config = dict(
    n_layer=14,
    d_model=192,
    vocab_size=2048,
    activation='gelu',
    norm='layernorm',
    qk_norm=False,
    warmup_steps=200,
    schedule='wsd',
    train_tokens=184800000,
    steps=3074,
)
Each number is 500 + 50 x the weight over its row's rms, rounded and kept within 0 to 999. Layers, rows and columns count from 0. Numbers have three digits each. The size before them is the row's rms in percent of the matrix's.

# v: layer 5 attention value, 192x192, rms 0.0906, rows 84-98, columns 64-127
# o: layer 5 attention output (transposed), 192x192, rms 0.0815, rows 84-97, columns 64-127
# q: layer 5 attention query, 192x192, rms 0.109, rows 96-127, columns 64-127
# k: layer 5 attention key, 192x192, rms 0.109, rows 96-127, columns 64-127
v84 100:447485596505543519450422420502532499443464525511409499433444474543489439543435412440509432482385469526619460491440487467504493480440472419464474463596615539535575482573497457517480471505576530
o84 098:453490464558538446518404497506502466435444513474546434552518548480452549501509512488482511442591546525498483495495444490534491522528531532522560482459429531361501517459469569473535495551556447
v85 102:540520544527487445445538466560440389479468523465537565524422571502427438533507517506566560407503422457408457522396528556466552515549576552530602460584526456550496531453484544470484524464535513
o85 102:481510472520491515520458382508549466478513493520525459484483549555493498526491564531473551518532509506579488460436490471489462477492431589486458494509452561532486565460464515512589504431382395
v86 106:446499486470515513518401416483506521554517489475459412554505585483534529513452483491508491507602483531581529537408445465551474455520578586446519487489483497499469487461513529391581537488454515
o86 106:594396622493403570540450528563550573386441578490489492476532502561467565508493497579528503535599502480415576469587563510588427504429523445458484509453413529538458533500483455583502510446468518
v87 114:536524489516515442424619462484503526450536518461598498543397397489509502575515427487494495451479530520525547469429549471574538478508477508543521455517512573428476412584425593513478558483447498
o87 109:521539451506488444482423531496425478488475485426525396428414497540501428524536513393514500581498459499486551488457485472451535473511464471521509567507427494463487550535488398451493516456492494
v88 101:540376485598587484466493533491583578509514477538508457530434549567552579516591413547442534554456522525494455510476510533438596429513501533538537581557441477478527492462522529372587503327427518
o88 089:453422482535477476494581402425514503371505449365531436508511544580447528508609520586533505484446470492468488478500549517466494512440505403459491512518435489526429540582500424456429499606469453
v89 102:497408478487425454565492431535487450542513482505550468561609528566566418506506398488515572498419490551449613513550466562475489465387568541586451491547519494430494531463559501527502391493517426
o89 097:475439477571454477498451535508553621464438517531511530450509511436538552538532539494456488469541543515543424517483519508487509482514596502517423525512525523640502415527495467538566615457569585
v90 098:506456502503556485515423546451450603522488471396480543399437524550623538486552582471569523568504529504482431455439442510481559484478504476466439402466445469555562468511559492545540443556523539
o90 095:421503546514617528533476537570516491409406470508466471458564477525453459466450498554481539498558485590508456526544509609452522483476435492515508529558588504482462432545534547492527593544499556
v91 099:505519468446477469465534502510538584425529509504493472492530461442538463517471449481574550485528467430427453548492617638537469520487518561442432493515418482501602520517557552547491508452496531
o91 100:546555516557568586507545593462479471494600533561548477543402447523427526508616664514550547446431444501519467541500523500647546541581535456583595467495480518608509474493489547429476592564550546
v92 094:534418474568465451533501480538534504540433574538470421510480508498534458450441532486599468547495535540444418489530522441443458414472436493531469524428605461472462668524483419537509411443528493
o92 095:464516516569520510578573500478534456447466408509480503481521552595522555491456375562469513486500580509610502542444500485479540517555450498470509517472393435513563400466491519580582491406471546
v93 104:582419410471574538502462486461487495476515523437519567478407453500515430554619495483603432529510505508446456512531448571423446494474472533440558533457537428479458491512477576486546471425512485
o93 106:476560456584502486500560487420444537526557463564534435507469478613410509411609441468563490584447560538537513514566481525490539442582480456469525490525479525467496503521493510409492578436589461
v94 105:473536562469550417467474461568468547477421460524438570517527471496460599458514576459423468397492479522641492464499476525556536516518477574522426554447432604539465526396559548589501499478570549
o94 104:542452488451485528449506493451501501559448416480510478466495503442476522546482459531523602494563546476490591416553542555595444503385510475563447477494556418534463504484484501531567536494487522
v95 090:400445477529486571503417505528489511377543469505503552438460568423475520501512476537624470537458453512440573458567454501511456531519507474568439518482437473494495456426485447540554432519531541
o95 092:519553588416596453562484442453567485477417466540528527448589495428516497472553526524513558487435514504423550486525584477574525534549565481517513485486613530419520492446502441480492445509559539
q96 077:530469466546534519425523529518524540534407521581578481561497456453491409462537456472556499462519494577498456564472412432533456511537545420557529496479451502573516504519517464513427440495512448
k96 078:479541460499466498546483485548447490560557455482522610417447567528473550550496565496528569481483532469435580493443464408483460485562516549490544472473582474472420544516508568577521475495493558
q97 080:476491516447528388548498507499503498480556467551502547617529475571512465484519494461442517503465534566541549537438407507548574407434470491522446598515479517494509524518496605472451499498529465
k97 077:514455470554562550499515520482513469517542594447432420525479516484514423445500543496526529440491404598414512479501484472409495535512549521452547641619466477529522491509520453634567499468411568
q98 136:443486514599518463478544492579449595527497495522508450514473496597475464456591501473523543595543525630497541440517466510525374520555440461503534516555569528513595510479573498520455450579491485
k98 073:487577581404521464541583441525503624507492465580457493448484486533545495539528495514517391453494447463556430511520439410423480457512559420465467387490522518443503502574548461550459488471443528
q99 073:572510476453485441561482504422536473435531509475514470555537523436576537548435584553468494413513517398473556552571459461568633495470573512469418529471468501430532481434443529532483459471445452
k99 158:515513516488486561588569505486393486502507438436550495473514517439491471522413558434549433464479585533543492649566537512444599536552492455582473427417498441441483501565494556492521549488530485
q100 086:437523431585504519497458554527487458521488582550518435466429552502474564410500441488467531536586467509443431505437481485575515553485364549517455475584443483432552440622488515476546525524543464
k100 090:479555508482475555540455508389441445615532555447417493426485517525535454454543518496556538535505524456527528495409448550469445562536557479481437457516543516548451457465458581555497439451509584
q101 086:534468458406458560534558398560549537503496509533444535390447504513399460460484575551501483522556497560489613556525512450456455508501466542477483516545497509535557548418595540535531469496491419
k101 089:533494445512439544469530533473592558507471500521465518543403451548510442438511500479494549487442503497499413520659505527541475417560517457544474501474479432390488503516505472481552556551524594
q102 087:572471536442404491469513486490437535435567438478450529450417568449526408523423484495586467367455486522531444510485529463566562458517485447605471437448476555566442548553520450508511540427578545
k102 085:578503504473608498441415538513511386506499550512479629542465457593591544527492476487527485547478438489548555466443540460678499464496485528443463472458487479540588572591583530485488456441469514
q103 090:489597478440544545500452506556517522514443509463491505415535536594539499546490613536504502540515531645489508544435441542558453506456474427399432365575534407506488420492475517566545488489503472
k103 089:550440471579603468510510397460506453466584488493607441567556544535510462424496457444592623508558526411492500472635445512426559489441497488479512540520418535436476575474468494547553507552491628
q104 100:462507482482429472509520497465449601551544429425468512509433410480528566496399575469492371465463483491507416471460473464458457439514504513502456575472530420489458498442478411467526572534612604
k104 095:518470393588601481446498489515494463498451529599470558437500511567435509572467484516466459485471406549479431505450454517463556459483515513396487497503505559530490513578483556483421511544339528
q105 086:481386491491510434493481534403579585437516453511520516634463523583501512507510570473479554474506445538562560481492484601537504464539460455540488518549549556481470420560505461573438450484441557
k105 082:530482543465414526569527500515417542459425469532537403521436467520491567592490483515416514520544467567456609491633546475455536558546513586404451511461424551567461505494456468439543474528482499
q106 097:478499466423449528516426467551608411529445480489523520522506503493482495534480548504486482467464478531511488520436457483589433440444561460513468536640496511481495435472499539452443445425507513
k106 086:552417482474507394396504605387505508453562411455491516412591528479455508563447510544513529487619468441498425509539483544486588510500508553521464514375441557472453491535504484540449517545429561
q107 096:462501569555446473549540522548444472512438562474535418512488501443481538472479408554584592473508492393540447524441544593476493400551510517521509496492515530572405557499579471493538518566565474
k107 093:531485385468489472468418523570484530510412469545538516625500492457548543514475468426462521597549421515519487535475422547533512483540482557473493500563521534505440580526620546471532556468513499
q108 093:507554558502422395540646477417472460522503544475488426589532472494460470388515478484525587441468529433483482487456428501557507441518449516449464500415551471506464577566461495526483504493492548
k108 092:525431551434460529456456467524444538527540489477603498544507549444496626584490419489510464466520548573533498487503453496459499500356516494435482508619468527513424548449566574475541536545542457
q109 095:410443519500512466525447552537431526516524447416538521557432605502510551505339511461380506435437482548488377449478555473451473527477532537452509544497438442478498505480525476508494612517540524
k109 090:487438489520506492466511495489536533475412544657473644475493555453507626499493533485469504506560470536536559517561510459478444510455466521512583544549499557466523558511498522487524525577464459
q110 096:506510508557522448479417528590533509534500478528521525521415471485464461497464550430440463413476514538584419474503559505404553467529446468486524508513534548504449622497516459465572504491453529
k110 091:523485597469539495505501503460538494418537461472432536421499396481524425487566535468485564464471385511492552456429490476577510443506507505552592476494446479520523494484492552509462515561472450
q111 086:531418550491442536365531564484452481551555572578532520366497512467517542442475457437395533544392540500473470524506545483486523490452478594400553487462473532539575522511510501546528479530458482
k111 087:566553533462479419490551506512434559523500482520533569576503438457520542540543477440490485462486542497503528584420484505557526546563482435486540506467464418453443476428473508481586546456514527
q112 099:531464501500461526495518487577484542460530521535486448447584495506452513567558463523524386482460516468496509560603534423600468546492468587531466502491499447559547552472484538491384547502348513
k112 092:579519565489522434473473536428550522419428481526540487442511505565545498497461503489519437558490462560473523523479600503618577566618466535487502455504568515510461506488465375548493550458459488
q113 089:523530467530442457517487540410457495566571519504524545509472461550489534481464491498544484637470508532557402450578510565504531566546422557461473571470442490442394570560522440457565492464531501
k113 083:503414537587458468546411569467570481477451557570508490470495581461497581478560456529534566475479520451527629469570439482537490567586561590559411466519535440469554388501480541469482445482520596
q114 088:425430463495527487487512554372519399502496601434568440417499534489435439442464442476596518492509460534509536492525422516461476488521530460523476571461436458455551421494511478553569490503507492
k114 083:453508570470485511506563404505413528519490444549527474429508470486507471551486527546478531533486558505412504565520531470513542485444520494460473594511462543521381545454413578520528551492480497
q115 089:513539544546538499486445472431507577525501471521435530494464543480582529500514607523499563481428410583419486420459499549507421527501556511482484578575575437488486532446491510405483439477438448
k115 090:627475515538493495482587442515460480537520431512514437473503479544652575481565481484450469447514459474519421419460598407518470474409461449493527434477475566561601484480464486532506499524548504
q116 094:516609518566419532505490493471497484563496565548517471423434515528501511539466563517442425530616469519447459441479603536553454439497463557499458534420476450476438477511482517498520445510380490
k116 097:436481527448479474533433469501546560465509381455520440537413428440526553532553406464530474416415462491506552420430520598562599474489452463614485555494470507473498507504440490454444584497523593
q117 089:583502554435578575512519507410508507509428429471544450422478497563461490538471453478446518544562517496515446506602588493561411495465559499451492576543530539497552426448437550563442455416475397
k117 086:541584546413545472494528543508497454486505431567563512428415565492450558532479505506455444493567438561536537485462548505435534393574524535467564496522468492457470538503421604484539624538473575
q118 100:422554485525565420572582486439525511451510389463545468500506512507518590514476394475450462444420530457455468435497525507444555453500447438461525486470440563513473500486548526466536522523518466
k118 095:533524579447415564519504496538595549496406498518410426554509505524542512509488441582514469444552437576542501508427514428513545525500538522546575442548463542486516507482492514489502595436489427
q119 088:536486491571454517624505532473343488520577483455499437523517509453492527434487546515469541528472530547519500524472432543488539503447556497432546479465494517471454554572427499465431490499455546
k119 093:524477504464459512421461490531606422442481405478447496493573560455458551493466466490487544517568558447444477484514571366447530481397551544502468602557474499553527499527510512500522526425533508
q120 090:425485459470496536622490472449574515516419465488522487531522477495618477458518537471592510453351516568432519424528485571508494533471433474573431519506503503488507539582486484520543496467521618
k120 086:456443539436560420535513476539439457445424424460448448435564541515435363501544475437486607588442507490452558491428571563505445450513446466446522523466420464594464580460540506512418465441561500
q121 090:401599394479452488493503463498412442473443507459525590444430520478468420502512495429512427434469545479496510490537411450518537511512494501498502449509517548492468460521458413511504496412501395
k121 088:505539409521486550451435467365526480452503513478447488504461493482540560459516468558531464479577477436557499519600584501504406482488495519494526525468578443500533511496555485482483526528528514
q122 091:508471441413512575466514518566471510513530496534424634406446608446573494517482440487497465529389469455508473529521572488490468481503469550513456507503460478557550536624504442471568526446526546
k122 095:519665482633537465558543474579483449470528474479538510425534434549496504488515587501535490573529560504556533548520572517544556554613449519571452434404549470398459548474488505453572429514405466
q123 088:496540484534441529466590538485434524552450512555495449577521463481449444481497474433494477587558521577582446475477444565484437471395455550493515397559464479497481565491561460482512436458456541
k123 090:555450509411528538503475513545547505494441466489509512474510530513586512478427424442507530441436562440462484517475500534505399518509517542475402536536451528517538488513433503547549403530488367
q124 096:561548519429535448494498459493464495514502466479442482415452463504501638400412458484461442584503500496541481451534478474448579523396505468435395533523575516476562467509521542481506487493492508
k124 092:532481513429489483451477498518555474497536459480500392502508496519526461472500484524456553500465470555541507528440517542555584531541439432480498536595488446489551480462482383504437551463522478
q125 091:449492528426428516441506478611534450541433503463487513526443490432458468399526428442470419497569461582480412512479493538470501538431453550519535465499534537449510518572433534418534559500579428
k125 093:553490520517485445565497568543479421471506500634458487490442476424548534548493517548524534535418489516487515518483521585510529599563529550474613467536540525579419545513474459582558504535530600
q126 095:403556489576550523468501453492467452390480456495525469502545563596473460467469496540462464481514388527494510452437476541443536442467480484590496525534470506596332388518526439431513524454490543
k126 087:489522472490573506449435518534482474577560551496487473408517498494511473592597536477420562503453576617506472537558531523557469467515486538463514504512532525430532507536516492382411507462534517
q127 092:456473539486497442550542536514447449508529494577536432610455419510558494614530494476450497436472554467622489550542492571562494554454536468481475520491473568531506535437502553480485457511508515
k127 089:509439447449450530518555509465462604580473426545524528403427536461387446508528428458571495522531516574547580570467428441425524498486435531472555531493526392419596542652523432559512470498545471
v96 103:401546493492455547495427483594550532530537451486486509573506487471563518406527515521498496490517645505549502488470610508593461508491463461500494346535500377478486563377494477506474551415540500
o96 106:541612476510403533515532515541517549572469470457555530434446438507512510502440560537446481525493504456485454420584507610450427560508473565383492573592495464489561488505567384525495471462436480
v97 102:438482433488496561475528507559498528470478552481454489516427537474494468463504491527435538492566479406475594544461578474479407477445595487520528454603466433563395492478549522514420587517498537
o97 096:505462446448472500577438433517400414494415475524519511442508478482532554490497443598441495494615453516401461449469500446464463611382525496408419492562553473435473455467560483499486449503428450
v98 112:543516448411501501521472526544527586451497458519511570502409530370514462551503462451519503483527451524544569487488537464470450523523395434505579450514628509631526509429498369483550459528478435